config = dict(
    n_head=2,
    head_dim=128,
    norm_place='pre',
    positions='rope',
    rope_fraction=1.0,
    qk_norm=False,
    bias='none',
    init='uniform',
    init_std_down=0.0,
    optimizer='muon_variant',
    lr_mult_down=1.5,
    train_tokens=944000000,
)
Each number is 128 + 32 x the weight over its row's rms, rounded and kept within 0 to 255. Layers, rows and columns count from 0. The size above them is the row's rms in percent of the matrix's.

# layer 3 MLP down (transposed), 704x256, rms 0.126, rows 171-205, columns 192-255
size [105 104 113 105 104 101  92  96  96  98 107  93 105  91 103 107  98 103  99 105 102 103  96 102  93  98 100  98 103 101 102  88 105  62 105]
[[145 126 134  62  96  90 151 126 144 107 129 132  66 106 102 138 213 122  57 122 168  84  80 176 115 144 184  77  93  96 125 113  77 118 103 150 160 114  58 145 130 148 137  33 108  85 163 137 144 166 126 151  89 129 140 127 139 107 111  94 219 142 148 102]
 [115 144  90 131  82 156 164 121 139 113 140 180 164 103 172 112 134 166 192 119 151  69  96  89  91 120 147 155 177 119 121 165  98 152 120 130 142 115 151 107 109 122 115 147 161 130 168 142  88 120 115 167 121 156  62 197 127 125  79 183 160 101 145  93]
 [171 147 138 115  87 139 120 120 173 134 169  99 173  98 119 132 145 154 103  80 133 166 189 115  99 115 121 130 103 110 145 162 146 144  31 119 168 119 145  95 100  89 135 102 130 113 101 144 128  87 192 123 140 131 168  99 120 149 153  90 175 117 144  75]
 [141  89 199 104 122 143  82  63 132 109 164 113 186 146  92 132 136 150 141 159 110  55 119 140 113 147 122 103 127 109 116 150 126 135 183  79 107 130  56  62 133 160 140 114 119 114 121 107  91 106 119 142 138  97 147 107 117 188 152 117 124 108 114 155]
 [146 137 174 158 130 102 159 128 176  78 170 155 115 143 153 111 112 116 154 177 140  72 143 145 190 140  81  94 105 134 100 177 127 155 244  74 111 106 139  53  74 146 116  55 100 172 148  96 171 137 133  88 130 157 114 174  90  87 161 137 107 139 159 103]
 [133 149  91 110 111 160 166 168 161 153 101 136 124  73 198 160  97 178 173 130 123  85 127 146 100 189 128 114 136 138 164 164 121 125  97 213  90 119 165  54 110  91  87 128 108 111 111 122  99 121 142 155  88  64 117 134 162 130 131 110 111 115 158 117]
 [161 100 166 128 139 171 148 102 103  92  82 122  81  94  84  69 132 127 131 123 150 138 181 103 114 138 119  72 149 150 138 127 128 152 146  96 170 144  67 160 141  91  99  82 198 223 126 106 134 181 111 105  57 116 122 172 108 109 138 161 132 141 189 111]
 [ 93 131 130 154 136 150 115 123 143 136  92 148  97 170  73  87 154  90 155 165 115 136 110 152 148  95  97 175 111 181 109  81 128 132  94 110 132 146 224 145 112 148 130 154 149 141 148 123 104 108 156  99 133  85 175 128 121 122 106 148  99 198 181  88]
 [202 161 175 168 108 162 158 164 133 144 113 100  79 112  93 165  87 125  25 146 147 106  97  76 152 145 135 154 199  80 124  58 144 153 132 127 107 170 133 140  73 116 115 120  93 153 111 118 139 160 151 164 114 128 164 126 126 198 158 115 152 180 177  78]
 [143 146 158 205  74 149 114 159  74  78 129 137 102 152 179  86 165 113 206 152  98  67  77  93 147 138 168 140 188 167 108 139  71 148 110  86 162 150 109 114  75 105 174 157 134  91 106 111  99  30 153 120 136 160 151 122 139 132 139  84 129 121 103 142]
 [157 155 179 158 106 119 151 162 102 126 130 148 119 137  88 158 123 135 156 151 123 141 164 107 122 103 110  94 145 140 118 119  80  99 149 176 114 121 110  55 111 103 118 218 114  62 100 123 114 177 127 141 130 178 140  86 169 159  90 148 107 120 106 170]
 [148  66 135 101 176  80  97 167 153  70 175 150 123 186 167 130 120 100 110 118 127  89 106 141 130 149 117 135 129 154  71  99  88  77 136 123  89 121 119 141 123 154 133 137 168  96  78 105 159 122 128 100 156 160 116 111 145 162 127 183  88 154 128 151]
 [125 139 124 109 139 168 103 106 114 134 120 144 150 164 141  86 120 167 221  98 160 141 157 133 124 131 148 174  96 183 138 236 157 126 166 133 137 160 207  87 116  84 118 129 130 128 166  84 137  68 165 112  91 130 105 149  98 105 202 133 115  89 138  85]
 [112 166 119  48 189 118 110 152 173 131 187 108 166  80 103 145 166 127 203 137 128 131 168 132  89 108 123 133  97  81 161 124 106 116  95 146  96 162  87  99 112 150 181 184 119 136 111 118  84 135 132 129 122 112  63 139 131  81 149 145 205 123 115 124]
 [167 105 110  93 146 173 126 122 118  72 138 159 121 112 125 119 116 115 113 168 169  98  87 141 157 160 126 123 131 120 111 115 131 135 144  79 160 149  32 161 133 113 127 148 122 168  69  99 140  94 115 130 131 136 100 143 128 167 117 160 165 104  94 122]
 [114 117 141 114  91 181  87 104 153 143 175 118 121 120 114 164 169 149 115 182 117 172 198 129 174 155 171 197 164 169 121 121 128 107 105 157 129 125 154  85 117 122  89  63 140 156 153 131  87  82  96 153 145 147 129 101 103 156  89 109 118 115 137  96]
 [ 97 134 131  98 160 134  97 138 139 133 158  97 148 111  70 101 119 159 123 133 104 148 117 149 119 142  92 148 100  62  81 142 105  90 100 170  95 179 137 171 133  95 171 131 176 128 161 143 107 139 118 161 123  89 115 148 120 165 110 178 120 115 148 128]
 [179  80 124  95  93 138 100 106 129 113 130 108 193  85  68 151 109 126 103 100 142 149 132 128 146 119 105  96 218 172 109 145 144 111  78 131  90  71 125 169 151 112  57 147 149 209  73 126  64 153 106 102 125 175  92 123 137 162 129 143  95 169 146 167]
 [130 116 126 147 124  99 172 177 193 122  89 155 143 144 111  73 170 119 125 142 127 163 109 135  87 107 115 129 204 113 125  87 151 187 117 136  70 170  65 191 102 141 117 190 125  74 154 141 140 134 145 176 142 158 166  49 120 125  49 163 151 151  94  80]
 [129 127  96 187 206 196 102 124 191 125 135  46 149 153 120 129 127 132  96  77 136 140  78  85 163 154 150 105 169 114 159 121 139 133 118 110 148  80 164 174 190  95 171 158 148 140 135  86 131  97 147 184  85 131 152 121 115 116 159 117  45 141 125 114]
 [172 148 165  90 126 171 180 136 163 119 134  92 180 113  92  93 120 125  87 119  82 170 127 114 161 134 135 148 143 135 127 195 157 106 132 116  87 123 155 172  65 178 116 164 145  77 101 122  85 123 160 128 120 110 137 134 112 187 134 136  61 138 125 149]
 [147 109  79 163 104 129  93  87 171 151  88 140 133 137  73 124 150  83 155 131 210 128 169 153 143  68 130 104 101 141 186 115 138 141 132 193 124  53 113 174 161 125 115 133 127 129  93 104 128  84 171  91 139 133 107 123 155 119 159 116 121 111 121 152]
 [131 124  95  98 178 153 110 134 143 156 146 151 140 159  79 149 149 107 127 114 147 106  92 167 124  32 134  62 153 160 123 127  85 152  89 112 151 115 163 137 122 103 146 115 155 119  47 165 135 142  96 131 141 165 144 153 192 130 157 110 128 167  79  97]
 [111 109 111 129 112  86 151  83 185 122 156 165 167 111 121 132 166 158 122 106  68  87  99 141 139 165 142 117 117 130 171  96 138 172  98  87 108  94 170 112 236 126 113 135 133 145 122 106 184 138 140 146 119 146 131 129  64 115 117 166 109  57 150 128]
 [142 147 112 108 143 112 127  90 107 108 105 148  39  98  79 101 170  71 123 157  98 148  67 141 152 156  82  86 170 125 137 127 106 131 134 124 121 169 130 133 176 117 136 123 140 137 127  84 147 131  88  94 146 230 181 164 128 135 116 102 123 150 149 178]
 [156  80 129 107 127  98 104 128 144 124 108 152 142 158 127 160  94 103  68  91 118  86 140  47  88 110 174 101 106 137 185 155 139 120 124 125 114 204  91  90 230 126 150 109 159  95 119  92 124 187 194 144 176 122 126 155 173 123 123 119  76 137 142 103]
 [153 128 174 124 145 113  80 128 106 148 118 137 182  67 118 114 139 155 176  94 134  34 186 135 134 128 135 121  96 105  99  94 188 144 132 167  97 141  86 132 123  73 132 112 166 174 102 102 135 163 155  77 179 131 156 166 112 161 100  87  69 152 140 148]
 [127 133 135 188  51 152 102 141 169 161 168  42 137 127 114 151 135  91 139 117 166 105 137 163 137 131 111  84  83  92 138 156 140 103 156  99 158 118 113 118  81 112 165 200 132 144 126 101 160 146 137 127  87 169 103 167 113 157  99  99 121 133 175 112]
 [135  95 113 132  56 178 142 141 123 132 101 156 143 150 150 160 121 102 145 150 141 144 100  91 105 211 146 139 102 197 126 180 141  70  86 121 159  47 150  42 164  99 121 142 160 104 124 137 140 107 101 101  72 130 130 178  96 112 130 132 129 105 116 134]
 [ 95 106  99 112 118 143  35 170 145 122 109 123 162  45 158  86 106 107  96 102 128 173 174 131 130  81 187  76 167  96 122  90 156 102 137 110  92 173  72 193 116 144 115 167 169 168  94 140 129 129 179 183 181 181 125 115 136  59  41  97 157 133 128 146]
 [167 146 138 145 113  76  59 138 122 133 134 151 104  88 193 174  97  64 105 114  80  99 139 182 175 107 106 153 150 142 100 203  98 137  87 123  89 160 165 116  75 100 163 136 101 150 121  53  89 138 188  86 117 140 161 173 131 169 184 118 105 139  88  94]
 [111 149  48 105 147 122 134 133 156  93 176  86 148 167 111 110 144 145  95 157 162  97 109 123 131 132 124 129  96 128  82  79  63 126 181  70 109  86  95 132 122 157 138 149 146 106  61  83 114 164 143 162 159 125 138 111 106  82  97 133 129 130 163  94]
 [ 78  97 204 104  82 109 114 157 119 143 124 174 129 126 156 149 108 138 168 106  87  92 117 163 145  75  77 187 183  79 123 124 157  79  97 137 161 113 142 141 173 113 156  80 171 153 112 131 134 143 141 178 112 162 141 139 127 161 140 167  78  65 169 104]
 [124  89 240 141 151  97 173 108 153 163 153  89 171 111  65 190 124 136 115 123 139 136 129 144 121  66 123 127 140  80 146 108 116 134 128 171 112 152 134 157 171 191  98 140  79 108 174 130  97 100 166  77 153 127 170  89 141  96 131 121 133  97 134 131]
 [ 38 116 119  93 133  91 132 169 159 113  95 137  93 194 131 151 180 112 103 118 115  64  63 110 172 138 100 130  81 128 101 132 115 149 161 140  99  31  64 106 189 131 127  59  91 120 203 119 142 111 138  66 137 167 142 101 136 109 151 155 136  87 102 122]]
# layer 3 MLP gate, 704x256, rms 0.15, rows 172-206, columns 192-255
size [107 106 104 104 103 100 100 107  97 101  88 105 103 101 101 103 100 100 108 103 103 100 106  94 101 100  96  95 103 103  90  99  75 102 105]
[[127 137 107  97 154 158 118 121 127 110 154 153 139  93 133  93 135 108  94 125 107  99 142 116 135 118 160 113 149 129 122 126 161 118 107  94 155 151  94 131 144 178  93 109 160 127 197 116 114  93 107 161 154 110 152 111 126 144 171 155 111 108 126 164]
 [126 156 162  58 184  96 116  70 141 167 158 122 133 171 140 139 105 163 147 155 120 159 144 113 134 107 199  90 137  70 121  79 155 104  98 114  72 112  96 109 137 131  83 169 194 141 155 133 140 122 165 143 119 109 111 167 141 180 185 106 115 131 160 149]
 [112 140 124 123 142 116 146 110 129 135 147  77 104 106  82 183 130 140 122 148 166  96 152 160 110 112 137 187  85 166 100 121 126 117 124 116 164 122  93 118 154 147 155 136 149 123 111 135  95 130 140 123 163 177  77  29 128 141 153 125 156 121 105 112]
 [107 128 110  93 165 110 205 123 208 121  83 136 154  81 158 137 124 106 121 127 115  64 107 144 161  88 113 133 119 180 139 119 143  90 150 125  69 127 176 117 118 130 118 109 116  65  70  89 149 145  97 159 172 111 125 148 129 126 183 159 141  17 115  98]
 [145  64 129  65  64  91 103 175 127 138  92 191 116 141 115 134 119 138 102 185 169  93 138  96 147 124 111 154 116  62 100  84 101  98 105 188  60  86 143  87 133 114 186 138  92 108  97  96  75 131 127 122 101 120 135  89 140 107 109 103 173 119 137 221]
 [ 82 149 133  70 129 117  98  45 113 161 133 165 116 121 102 184 186 124  70 150  98 115 184 122  99 140 105 127 207 119 116  80  70 102 102 149 120  86 100 149 122 151 119 110 112 182 129 124 125 128 111 154  66 159 112 186 171 107 145 154 132 118 178 102]
 [136 120 123 139 189  72 109 131 141 161 117 127 132  95  44 117  91 118 152 132 185 143 134 118 186 192 138 140 190  87  62 156  89 145 154 103  86  87 113  70 139 120 160 162 158 144 180 210 184 158 100 123 107  81 159 147 142 114  93  85 139 148 104  80]
 [140 110 100 121 154 178  97  95 102  97 112 115  86 134 152 106 105 128  58 184  98 220 167 131 184 163 108 111 119 116 153 107 136 141 113 158 113  74 146 194 115 105  94  76 153 112 121 127 106  91 134 110 160 147  81 124 116 123 123 123  99 144 134 236]
 [147 187 110 110 125 113 105  70 177 132  89 118 115 116 138  57 140 123 154 114 143 169 131 153 144 114 133 115  93 120 130 151  93  78 147  91  91  71 132 123 100 114 130 148 153  31 134 115 125 125 160 170 105 193 101 128 159  37 110 185 114 135 107  99]
 [179  81  83  64 158  83 114  89 153  79 135 152 147 111  82 115 144 130 106 129 158 167  91 149 119 127 119 150  93 185 156 130 104  74 105 159 101  83 119 171 178  86 119  69 167 167 114  97 120  49 118  98 132 163  66 171 138 119 121 117 162 118 107 125]
 [137 163 133 134  54 151 107 115 153 126 127 107 135 103 125 106 146 187 179  74 119 159 150 142 126 172 154 139 118 112 101 200 103 148 162 134 153  86 186 158 171 136 149 124 117 176 141 179 124 152  97 166 138  84 138 103  90  86 113  95 104 151 158  85]
 [104 136 150 156  99 196 108 130  91 128  82 134 121 115 103 131 122 116 141 143 110  91 176 134 165  76 113 191 160  99 147  90 156 154  63 105 126  63 136  87  75  80 140 117 108 120  93 187 124 105 162 138 166 135 104 139  86 167  88 140 138 136  86 133]
 [128 155 115 168  86 120  84 132 125  97  93 171  72 103 152  60  75 140  79 164 121 153 106  86 104 107 141  88 119  90 160 118 131 110 130 103 119  77 152 162 130 134 137 113 148 136 123  87 101 126 148 113 108 136  80 129 129 151 152 173 119 115 101 167]
 [120 146 111 207 109 151 121 106 150 126 121 178 151 129 157 124  84 132  87 112 135 114 130 173 120 141 197  85 160 136 127 108 136 105  97 133 137 100 143 149 204 154 153 132 147 151 124 136 148 160  74 115  52  35 125 140  79 101  68 135  95  71 126 136]
 [180 137 108 134  79 117 142  57 143 107 137 161 126 158 161 111  87 125  96 153 146 155 165 160 111  80 195 128 161 110 133 110  79  93 157 104 154  98 228 153  51  87 100 102  95  79 150 104 101 114 168 133 137 170 132 150 153 140 107 115 165 133 161  91]
 [122 170 147 119 154 122 121 114 136 107 142 100 131 127 114 140 155 109 153 174 103 149 153 108 148 142  93 190  72 131 129 143  60 121 105 109 185  60  65 142 104 177 103 171 111 130 147 130 118 172  99 150 147  72 119 134 116 169 132 162  69  91 167  74]
 [151 107 113 118 164 120 123 156 111 119 155  57 132  87 198 202 117 184  70 126 148  67 100 130 139 144 110 133 149 135 132 137 118 155 103 127 121 138 117  43 169 129 151 164 135 103 111 140  43 141  95  86 138  98 162 101 128 157 155 107 104 151 115 161]
 [174  62 101 171 158 155 193 136 132 170 130  96 221 136  76 103 156 123 118 106 128 160 151 129 173 149  97 175  84  74 118 134  93 147 157  83 126 154  96 158 150 156 131 105 136 154 173 182  79 168 115  31 111 142 172 103 119 101 123 184 104 153 102  79]
 [108 130 148 151 119 118  81 104 139 169 143 162 140  84 142 104 128 179 140 159  94 128 134 130 144 121  79 150 142  56 157 153 107 105 132  71 150 101 111 148 158 141 162 163  61 200 151 153 161 134 126 116 111 133  97  59 113 163 209  94  92 158 110 133]
 [151 152 168 120  88 116 142 131 171 157 122 129 126  96  86  97 147  87 168 155 117 122 123 108  90 144 136 119 131  93 123 174 171 163 141 164  89 118 175 117 147 131 139 104 145 117 110 166 138  92 156 102  94 133 115 175 112 138 127 139 177 106 145 130]
 [166 101 129 117 126 167 164 107 124 162 134 180  80 143 184 167 179 126 143  80 154 155 126 106 139 143 140 143 130 146 148  18 115  98 132 112  97 119 119 127  69  66 164 154 167 120  74 131 108 136 176 176 138 113  91 106 110  97  54 126 115 100 124 104]
 [116 100 143 115 105 134  86 170 164 164 125 165 108 115  93 187 127 152 142 163 132 109 162 127 179 155 164 120 105 125 159 162 106 202  63 162 142  93 145  81 141 144 148  76  78  96  77 111 141 107 137 123 126 184 166  63 134 100 115  91 130 161  97 128]
 [166  76 150 107 141 156 143 110 179 136 159 117 115  99 100  32  94 137 128 134 109 133  99  76 217 130 125 127 104 121 142 110  96 120 156 161 118 131  78 143 110 107 139  89 123 142 134 142 132 127 115  57 145 119 134 103 120 165  70 117 150 148 130 136]
 [135  88 106 198 127 142  92 147  84 113 112 127  70  65 109 104 129 168 108 172 130 103 117 121 196 108 108  50 134 117 139 146 112 144 176 132  96 171 154 147 162 144  99  87 113 179 104 126 142 119 163  92 120 152 122 194 137  96 128 100 161 124 129 160]
 [143 108 123 147 191  97  90 133 149 148 145 120 106 140  32 188 123 113 170 151 144 136 121 170 120 178 118 160 101 129  85 206 163 137 128 138  79 108 145  78 125 129 150 144  78 144 131 101 119 114 137 111  89 123 144 120 204  84 120 212  89 168 172 100]
 [135  83 192  97 179 119 171 153 148 120  74 156  65  83 121 107 140 161 132  95 104 127 123 107 165 116  90 116  75 131 144 121 186 178 131 103 143 162 159 159  89 113  93 144 151 189  87 135 107 100 142 147 138 145 132 124  96 109 150 112 131 175 181 159]
 [118 155 106 182  64 179 126 143 161 173 124  58  82 155  97 100 155 138 120 129 107 171 171  66 141 112 122 132 135 116 223 123 112 180 147  98  93 151 142 116 175  86 160 112  95 160 148 144 163 118 183 135  68 157 128 149 126  92  82 116 123 127  54 175]
 [110  34 106 184 114 170 114 148 158 136  98 118 157  70 136 114 122 141 101 121 164 142 134 112 137 195  73  73 139 159  88 156  95 119  92 102 129  70 120 125 110  81 121 175 128 116  86 145 154 149 112 129  59 125 117 183  57  91 120 138 127 111  72 147]
 [ 86  45  85  90 147  83  96  73  35 147 106 148  99  55 135 138 135 152 101 161 153 173 131 121  90 145 180 100 106  91 195 109 103 120 110 145 140 150 154 158  94  89  40  61 170 139 115 155 101 101 143 182 165 126 141 128 161 134  73  92 139 102  99 151]
 [137 136 114 137 131 134 130 125 113 151 100  83 103 100 175 133 162 122 128 154 103 180 171 113 154 102 116 124 151 135 166  66 160 110 105 121  99  89 108  88 107 156 104  44 136 118 143 139 135 143 126 144 132 162  87 133 149 159 163 169 166  92  88 102]
 [170  90 193 148  75 148 109 124 143 146 116  88  81  91 101  67  54 139 105  99 106 125 111 150 194 133 119 153 120 120 136 115 134 131 109  58 153 120 160 150 108 116 142 195 130 118 174 122 124  83 138 153  94  71 139  90 186 131 135 110 152 110 166 114]
 [ 82 149 179 156 131 112 133  72 119 162 148 140 109 112 161 160 124 122  95 116 104 178 121 154 211 145 135  88 116 120 128 130 199 112 118 106 141 119 134 139 164 121 188  77 153 135 182 127 136 136 104 141  95 120 123 183 142 124 167 170  84  77 100 119]
 [ 97 119 118  96 181 215  99 143  93 162 132 169 169 157 106 147 140 156 144 144 147 164 155 149 120 112 122 142  68 110 176 164 139 206 163  65 209 126  98 118 121 103 112 133 138 129  97 159 121 132 117  91 173 106 118 132 154 101 126 151  88 164 140 138]
 [138 132  71 135  87 166  80 102 113 135 110 115 139 180 138 114  69 161  99  80 134  89 190  83 116 145 124 143 137  56 190 127  65 151 142 170  96 153 147 163 107 122 114  96 111 117 162 117 114 101 137 115 117 152 133 129  74 122 114 105  90 102 104 173]
 [154  87 102 108 109 137  91 103 143 133 159 154  85 142 151  48 114  98  93 144 117 176 161 150 149 166 104 123 101 108 115 117 131 106 135 140 158 125 181 147  73 116 106  96  90 178 216 153 127 104 116 171  92 174 135  89 173 108 105 106  72 114 197 106]]
# layer 3 MLP up, 704x256, rms 0.15, rows 172-206, columns 192-255
size [ 98 104 104  97  98  92 100 103 101 103  98 102 104 102 105  99 100  98 101  99 106  95  97 100  96  99 100 104 100 106  84 102  77 101 108]
[[148 153 122 125 165 115 140  84 107 111 100 132 157 177 170 146 141  45 140 123 134 104  59 113 167 119 150 159 107 238 159 114  70  94 198 139 128 185  95 128 108 147 134 162 147  99 124 134 158  87 111  99 134  78 121 131 102 110 136 106 166 138 109 139]
 [154 148 127 115 116 169 152 100 147 184 135 112  82 120 158 125 142 100  95  91 108 132  98 195  91 139 102 139 125 126  87 106 136 185  54 154  97 122  78  18  76 114 144 126 159 136  91 132 101 121 172 153 138 103 158 184 153 128 166 137 114 175 103  99]
 [127 141 158 139 138 142 127 160 141  78 133 140 134  95 163 184 204 111 102 127 102 140 130  63 175 122 110  96 153 124  48 140 110 134 162 132 103 100  26 130 127 171 137  86 132 189 101 157 136 173 125 126 121 146 115 154  59 101 148 116 155 135 151 109]
 [182 114 132  75  84 107 137 122 138  88 175 174 104 151  83 173 121 150 180 136 165 128 126 177 113 190 112  84  75  96 107 169 127 155 118 172 178 111 189 143 134  89 125 160  73 108 113  40 136 153 129  73 155 191 182 175 119 117 121 174 114 131 123 129]
 [ 86  97 114 163 177 105 130 122 135  70 107 162 159 189 108  99 153 150 135  98 118 129  71  73 150  77 146 127 154 128  40  91  54 108 158 112 119 110 116 111 223  98 113 124  82  88  88 101 144 151 163  93 188 140 112 100 154 118 102 109 181 108 132 111]
 [ 96 162 115  99 119 109 116 132  82 104 137 184 132 162 145 186 107 191 138 110  55 137 119 143 151  68  66 157 118 114 121 170  84 124 144 157 112 140 162 128 144 119 115 176 130 144  90 137 114 134 112 198 202 120 149 163 144 139 117  74 133 199 147  90]
 [ 96 120 145 153  99 145 153 165 148 163 117 106 126 140 125  85 142 170  97 155 131 174  60  87 145 176 113 130 140 103 143  86 122 118 127 125 173 144 116 130 148  89 145 131 119  91 124 153 137  95 145 104 140  60 121 125 158 122  77 122 101 125 106 118]
 [ 94  83 147 153 135 174 118 142 185 128 112 117 217 125 145 147 129 156 137 117 117 124  37  80 102 137 152 159  93 132  93  81 120 126 157  83 152 113 134 100 157  91 183 133 135  90 117 138 163 141  95 158  83 118  99 159 137 125 106 104 165 151 135 199]
 [126  82  91  87  86 175 111 160 127 161 108 122 136 113 148 128 166 161 120 156 115 121  79 100 171 190 101 158 127  63 123 105 112 136 155 107 147 151 135 160 124 171 146 131 129 154  74 102 133  92 124  73 178 117 156 163 159 137  91 160 141  95 130 154]
 [117 115 112 151 119  63 173 123  70 136 155 107 146 128 175  91 137 113 139 124 126 126  94 157  54 137 127 148 106 135  92  79 115 118  90 114 113 117 118 122 149 140 156 199 146 161 137 101  84 145 148 128 111 141  79  84 139 101 154  86 136 149 147 133]
 [121  83 117 142 100 140 165 155 133 120 143 117  82 147 149  93 173 130 166  99 147 137 140 187 128 178 198 145  90 103 132 184  93 157 164 196 123  82 129 185 176 108 138 115 140 146  95 128 177 107 137 106 134 123  84  93 113 146 105 110 142 114 124 163]
 [106 114 113 142 125  95 144 100 148 111 116 114 131 124  86  55 168 126 123  99 141 151 146 130 142 104 177 101 134 186 171 142 116  48 135 151 122 160 171 165 143 128 144 137 139 105 160 113  96 112 240 142  33 100 113 151 160 129 193 103 121 137 149 171]
 [128 148 140 114 121 110 114 142 112 155 115  68 121  94  86  87 171 190 139 133 173 115 114 115  93 128 116  90 126 132 152  77 107  99 121  67 142 146 139 156 158 120 145 158 134 169 138  88  83 126 142  89 171 158 148 128 165 165 162 142 177 128 106  93]
 [143 180 132  65  65 161  86 137 216  64 132 104  81 125  83 150 147 130 132 117  97 210  99 134 114 131  83 139 135 106 151 173  94 107 176 174 166 138 157 143 101 137 129 173 121 118 171 155 103 137  75 152 142 135 135 108 116  97 129 145 115 129 105 128]
 [118 147 109 122 107 151 134 155 187 133 191 156 176 144 127 157  63 149 142 123 140 144 155 112 114 175 149 139  76 124 102 173 117 152  82 143  91 146  92  95 147 107 101 135 131 158 146 126  94 125  88 120 168 120  85 138 141  92  96 117  82 157 119 191]
 [111 159 170 113  68  86 205 134 121  96 177 137 104 175  88 139 127 182 145 143 163 129 143 116  78  99 150 133  84  98  38  88 141  71 165 137 170 202 130 150 126 120 116 154 170 124 182 135 119  73 128 118 134 124 115 167 100 130 145 183 124  90  87  74]
 [134 155 138  56 179 125 110 114 147 110 122 134 141 209 123 137  76 112 169 125 116 184 125 101 140 156 164 123  89 180 187 120 158  95 125 191 125 133 159 121 169 132 117 173 149 153  97  92 163 129 166  74  92 131 105 105 164 147 158 159 164 137  83 126]
 [ 45  96 230 176 137 232  92 154 125 120 149 135 161 112  97 180 123 145 118 113  94  78 112 180 157 101 124 105  49 109 152 105 175  20 114 120 128 164 145 119  62 135 135 104  81 132  73 151 128 108 109  70 117  72 134 131 134 145 166 109 113 123 122 134]
 [122 156 135 119 209 130 121 119 146 137 115  98 190  95  49 170  94  93 116  70 147 136 113 125  93 107 126 122 115  92  93 169 151 132 151 166 143 185 151  68 115 139 145  72 181 152 129 122  74 106 165 151 126 117 136 149 145  88 130 160 128 123 128 224]
 [155  89 123 115  98 169 132 113 160  95  99 177 122 134 193 142  94 139  83 148 105 146 137 143 185 130 147 160 188 146 114 162  94 135 161  96 159 170 141 138 118 146  95 134 143  82 148 141  91 159 108 107 131 163 111 103  85 130 153 138  52 115 114 139]
 [ 27 168  84 138 104 143  86 104 122 173 109 140  88 138 133 146 112 101  47 107 129 171 137 139 189 139  80 127  79 157 212 109 102 135 131 151  43 105 125 157 140 175 142 130 118 156 143 185  70 121 169 110 154 116  70 121 103 157 170 112 160 130  96  94]
 [134  87 147 158  99 148 151 140 151 151 147 177  65 112 150  67 156 148 129 150 121 118 110  69 120 140 109 144 127 109 136 121 184 101 121 127 116 147 110 103 158 164  60 130  62  69 119 165 121 191 231 130 107 129  96 103  92  54  60 147 109 132  69 162]
 [175 162 148 136 107  81 161 113 163 126  82 163 114 103 150 167 148 143 140 111  79 109 134 126 117 105 119 115 152 123 171 157  94  90  76  70 116 117 130 125 168  66 145 145  91 135 127 128 101  88 121 152 176 154  42 130 176 196 126 131 136  74 197 109]
 [102 112  71  91 128 107 118 147 104  96 100 136 148 174 154 134 129 155 103 106  87 107 146 144  76 167 129 119 154 132 115 115 119 131 138 108  91 131 121 199 151  84 109 102 126 105 161 114 117 169 107 126 137 123 122  91 129 128 227  98 176  95 160 133]
 [165 168 134 107 116 151 138  81 125  79 149 168 133 103 147 140 112 123 104 104  52 169 155  59 135 147 129 130 131 114 132  85 147 111 163 156  78  58  89 110 157 108 131 131 160 150 162 113  87 105 108 100 122 145 145 106 109 159 112 148 115 124 146 126]
 [ 53 114 143 164  94 159 179  75 144  99 128 110  70 147 133 111 118 127 101 112 180 179 102 131 178  97 136 131 142 144 154 126 136  97 185 106 100 147 170 146 128  89 143 111 170 113 167 112 134 160  80  83  87 137 113  76 132  92 153 123  85  85 136 174]
 [125 114  79 122 154 105 143 126 120 167 152 135 163 161 126 164 209 139 165 140 101 115 123 138 133 126 121 119 176 173 108  79 173 130 135 162 139 189 116 136 138 132  85 119 142  88 101  73  82 145 137  94  83 123 143 148  87 155 104 111 166 155 208 126]
 [104 118 176  92 123 142 153  85 163  89 152 148 145 231 106 173 128 110 169 132  57  94 121  87 134 132 155 130 148  88 111 113 176  90 114 117 135 178 195  67 174  92  95 150 166  70 166  73 127  80 165  95 126 190 155 133 144 157 111 145 128 113 133  76]
 [114 146 142 170  58 149 107 149 113 164 170 122 105 164 130 167 160  78 160 170  97 106 159 117 130 133 141 117 121 153  86  98  30 115 117 139  91 151 209 130  69  93 167 145 168 121 120  68 150 143 162  80  97 167 145  93  96 138 133 112 133 139 149  98]
 [105 114 153 108 159 150 108 145 105 175 115 139 160 118 130 133 127 126 141 131 132  89  90 101 111 159  99 115 110 142  86 152 189 138 111 100 156 147 156 178  79 137 116 126  93 193 121 107 109 197 152  93 116 171 186 114 159 147 123 158 129 167 145 141]
 [160 101 222 171 104 146 177 134  88 149  93 126 121  85  85 152 105 122 127 136 112 134 111 110 152 110 111 125 151 171 232 144 159 144 106 110 140 150 177 151 131  96 140 149 130 172 173 175 108  89 107 142  93 110 124 138 176 177 166 120 122 153  96 165]
 [111 107  60 140 153 151 153 131 137 130  90 107 121 121  88 125 167 132  85 157 113 152 129  69 150  79 127 153 130 118 111 106  78  96 105 150 157 156  88  85 132 156 130 183 162 155 135 143 132 153 120  92  88 168  73 111  73  93 119 113 149 101 160 116]
 [ 86 131 157 146  31 100 151  91 112  85 157  99  69 120 137 127 124 114 110 108  89 102 100 128 125 129 123 123 175 134 126 129 136  72 151 149  31 120 190 118 159 155 109  74 138  94 156 133 139 118 138 144 126 150 139 129 119 173 160 110 143 122  93 126]
 [166 112 154 144  53  84  66 117 116  87 174 160  95 112 148 114 126  81 111 145 147 103 101 113 115 100 144 127 143  93  70 144 166 121 160 181 117 150 152 164  94  95 170 172 125 170 120 126  87 157 137 147 158 149 125 135 140 105 117 149 125  94 148 179]
 [165  94 212 129 142 136 125 104 168  71 150  12 129 159 118 161 112 121 109 155 165 103 134 140  87 105 172 156 161 137 177 135 153 137 124  78 103 159  83 189 124 174  92 163 160 108  59 131 140 165 164 106 148 127 106 180 177  98  81 166 104 157 101 180]]